Part of a small language model's weights.
Architecture: LayerNorm before each block, no biases in attention or MLP, tied embeddings.
Training: a variant of Muon for these matrices, 130M tokens, 7941 steps.
Each number is 128 + 32 x the weight over the matrix's rms, rounded and kept within 0 to 255. Layers, rows and columns count from 0. Numbers have three digits each.

# layer 7 MLP down, 128x512, rms 0.265, rows 0-127, columns 480-511
174098173162167093148127196105156102131115168157122129126103183178130094185101104169124135164073
176183124133151131123119147132091126126180100157145102121147144105111139196155151170098112121197
170115141141137108116122162111098114113110110126129102140112110128101091110095090124134110145083
131084131142125114111174140055117144124121132058110117146115126190138120155114131149122120093129
172071162066144105114089123152080097132136142145076102123164141170096131139120187126127114123161
125147150058133122136142153153204109201169137150161089175121145078103131081104083140128116175067
151116145151103164069076126111053151152153146122122161143129120153160104150159151140098156110098
082132131098154124107157140105138153136085182151132104114128059134101136081137119137116180190107
081116071142119123158172166081161101065122107168108122238167090116116116086109165070113091118130
106102169054100165103105135107171115135107123147127120128102144116102102065143107102137148177133
114157078120131114101114123175105142130160142090114160108142126076114100156103132132162186146181
149086126124155126119127133111138133052144093110172100090185173169104146161104106183136169145138
064139124142113135149155081160125143119104141083105082104112184143078151144078084164135158118097
113161133164074145167182185176177137118107141146134168121102176127159126113134147112047156144138
125100122118142163178129142159133137144105120112134161122088098077102103118127091145091139104089
152126140187152131111151151163175167153115122174168119118217178097131095131143126177138092174140
157175170098096110176065125189139116163140092138132148088132113148097151160179042108116082149092
058092118146155140140093086182167144136080158109117112112160154146143120148112117118113080113105
108165144136148119168144099026104115133165145041147118115148099120138127098172115137125100177133
183067101154095171092208100131058132124172193062127155124149155162121111137181178111111111149155
102100145117102137107111088128072122171121091109199099121095085076118113144167115071087123112138
100148082102102142128104106189111164147095162117167117148181088172088122068068114136149102162170
091101134160156096089102145144077114167163100100132140162090184144093140122158154104125114109144
148140164171115118108109110155128152157123151091098116113093159131080086137047132123096157117115
141171138182120136143132147186160107188131148111113171161098117104087183179162132151129161070054
159141144144125084159162150173144112120111178173119082162134133182146117119104162126112096125117
118229102151158080132119128206082148127077090102134064167151102142124115086117124147150103087119
177122124133123156095131163098135093189191128197122098155110065151157126090125071139161083090201
178175113169130170101119134085159054162168073084064128118118148124198084184148133076089158115178
126140080180124091116098146101077117109083104121121108086185173127109153123088132158149149136101
131144152174152102084090135092163143165158087112145194116104095126175171148139119140094116134116
135135125113147135097164147082089101142090121107125118091140094139144165105136139127130175137137
148054131159142051145120126149090032123178117230163181097103167087149045149182124092127119126099
123125112129133096203135148160158085155136136099131096081113101073106156121142147089100149146096
144126077157138085179109126128164167142151134149095056121169076111133107114116070125133128128116
117152138156095119124142124167149105135148145108149173158082157145126163155137103122189211142162
110137168145101148117139106095114168169133132128154093109160132153109120159140145075173134135133
151119056108110135149086133165139134112164087163130166169138129120081136129159111127068123107186
141203165141160123156122115135142147096148117180179129160078148068125094148114130144068108110176
108108150154121145135143093047103108161181122161148116121094123119130123081156113126132128144107
095112142129099122173167137193153122155167068108148093108122126156125122165121160163136140103117
096100172107116135180135130154091190177088092173157059099111114124123132146169202120107140127090
153083132082130122068104184188085087128129166173161136109102107131103171134113132097142143149152
093114219086139137139170132148112112178119107146126110152094102101125164115136103111118120189104
093095099152190075146163146023136069098085122133155204108173149083122129161095083149085082115118
127223136119105192089109168125055175117202080114142123141181082112157156108161152108137141099160
107110096144149126120162132138130153130143162122113154117133160161111065078142122140112115146125
119118166128139110098144124068077113032069133138151132091134093161119085126161137127144118157145
105114150162145140135126104106143110105156177101129167089197198145094161110113123095118121190140
122134101119060104135175114085134189153087118080161102162102131077128069116104130139139154131132
088116125147171087173175062161129097105106139139084107137133088058149101140112137181159124084054
102191098106090156156168109086142121083149075121182107122173150124116143094123111122122186131154
188127064101090098113119102114180107126141109192116112175121152157136159100136125125128147134143
120204095090042131119096099130143080112093157040167133129162132163147148103138078154151191096079
173138138154139096137105161143056174111114138111114170128117116188122102094198145156150123137141
159091079131089133107133214193124130080169118112107166125120169097170102121137112111150229188152
105191107137078148175138090175148152175103176139114149146106141157116121161114116132145161163068
152176110077143175109120129216139112103173098151085086144129167128162091162128131126096079076126
126081084114175117156150102125112083178127141159150188083159129196144133138098198163089130123098
133148111095087086143124167093141168160137133169103172143042186099078131143090168104104136133162
083192114116106162108145101229179152112087157189105118106109128107110126187103152107124134117182
173091156107147117121136096194147135168097138084103105102122139136145124163134114117176091100169
079134132161161157161128071115121165168106102118103126052113118141143141082122106084137167162143
075168117163156148166142159127129148083100110213114097077168143118112114109100053166152110127112
105127106152105182128102134112113067129141165157146132156114159080144172129130134139135196159184
102140176133211120182128133119143213096181114138107126124142155104184120138099121125093111072126
131141094139166110193158166138092115103119140109131177108180119081113120057058168092123125127152
147116169133159109168138096114195133113128198094146094162112134150129160101110177099118126135091
086082202094093159063088062174126160117130104072118148079057085116111125156129105151169135109146
189075117153112140091121119110116142100100165071073176165137129139193158149121097086076130147125
140183094061142121085137195153159093052110199122110136151103168123107135144082142166148104095104
149149160074185076155113147092199160062066074110100087120149120086118144113112135152110094135112
200078092112125085140130112130158107165150115125108087172121101123144095114120145126120160139121
118131143047120144148146103135137068053150129155148130138129137101152107143067092175132106145159
106141175137098145067101108155153165136133061051098070126161151191075132161160173151151093089112
154099129157118111120124160114112103135148091115133135086114174079160117139165151079113200141128
138087133087132152132067126134121179182153143135113140133168151131107103122162152097178107093140
122167066104127106129164148056123148148151045126140108130130100118124124151119125173115083126158
120087136141121136160124113132119079151116094128122154137134144114147147077128123127128078088076
144132146184153096112163092098134181136109130109189152149071137059166147145079103181140103114081
143096128109150121159099088115146118131068072118122174147108133103149159173128109142150099128118
143210080140146181097146164133131115093181127143116125167172049114129097153149126180067089107140
135066180111136113144109145236136122091158147208145157113127103108137128093104155094157110123161
090120104131128108144150139070103085143141113119118098136172159137108054119147160081130116125091
114136142115110148163126120123178132146139187126147127091114128132130130144115139114142131145099
158161143115124124115140147145084151156141164124114199066113124123148127155126096156140119127113
175123161102156149106129056109083069134075203096136153095082142110170131121128151130137170076082
103153150106168132133111085165128130116162143178144085124103116109119116122174132154094125147114
174140125127100116122127160112111156098144087089077143115159143130132172109136123158174159105117
168123112083093122144103139133125094141077120060151093130091151155122112121060074064122156112081
100124167164143075200118072055078135164130118172101068093082143112143152204113083091094159131042
149149077107093151080102148131110102045099123141146150164136185078080174170164130163129138088185
121163130143163085131128113244085130149139094117122155140119164107098135135150150173133145121123
126148108128091154141096110105135131178076121114076136152073135170168102096094173136143174132110
223144160141124118147079171126160123178181146117161169144138134104151144104127147131152147100125
164052132118069118110092175169093088165189125162098119061119085078135154057065152108214071130199
138158099150114173088157163134154084136133163055140197157113081180134215089143115093088088110160
152102114194136149151098184120128172141090098159132185097098102101155114128112130087152077113139
132174130178122131116111141076119136156126107091156143112099102187215117120139160127140138128157
126123186139116078116130132090104154103128147126129115110165162100140163149158091135144140157127
090075141125181142157102081146133098143101121114128062179134146199181147154134144104121163071124
138110118157148178117128125102106158113102139132110078120141058170111073146126029152110150141126
111152128138121090120144123148205135091072154115100125140157131119115140116137094131165127134060
147066120109141066114136110090147036074160081110093102123096157161164108120145176111149091098124
116082113109110112101144132152114147095122137098093118162143094128150127113148166101121147147152
105125145146120177146082078138118132119106198106100160093168139148163106150144168088151077104121
108100155184118087133121090129138094142153116138140165096101161110153141135156177136103159091095
171087132134203150140138170110191082087121149090086157128101140175103152188165127118154092160136
205139115123160129144165139131157210144124122133144109135188159190169117170098101162112080145155
107080174141099173054178061068169170067100100156140134095108114101076143170166155139186146110104
055121145087193149094103102096129216136117079147098166137069111124123165084121055117099112136165
109064140091088122136164187126111111042169162160194126122173035137116164100148124169153088136141
115134101157117113132081104157095101110070126127145134146134180085109126171135088175100118128162
138123098085145128157117136148130127110133165132160182135169098135140161093135134120103114142105
112135131088108148170137126093168142146101146100162115143108110167082108137157138119111102096165
139073150135095129117126119187144113117112124137090132161098208135137153175151103107121148115108
129147153177120111134184072038164096185208079106116153120177065117070169095175175136096188147184
156183115126102158092090143156082131129129154126204170159146114143124130086122149089146140140163
110144136139149173050135095104120148135134128084135125150150199215110141100096151121103137146093
145214077144128129084048124117106138111116137214134066155158109147109133181117095138138126212146
111103112117150201059104103087138179104143104149173158138099103162096121137177115133111138128156
099124074152110067139152160118083122179162153151072095102118069121076139136154162140157102118155
091154113109086134155181147109138160087113133156109060143148067092131145132046161124173103110087
092173111086170186118147218102142220133149154168140103144103089115103063040098070131127102140145
056089110120089168128156124163146101131104148183154123135113126111146128079132176108133067158108
164102162103134107121126129142054136123100144149120207167135088108176123096089098095163096110179
060134117113137144142118094074125167105117118099084083152136111115130120128160144186148153132108
154088115110134174107090122021140080088075114114132064152113090169177139141159163116098101124129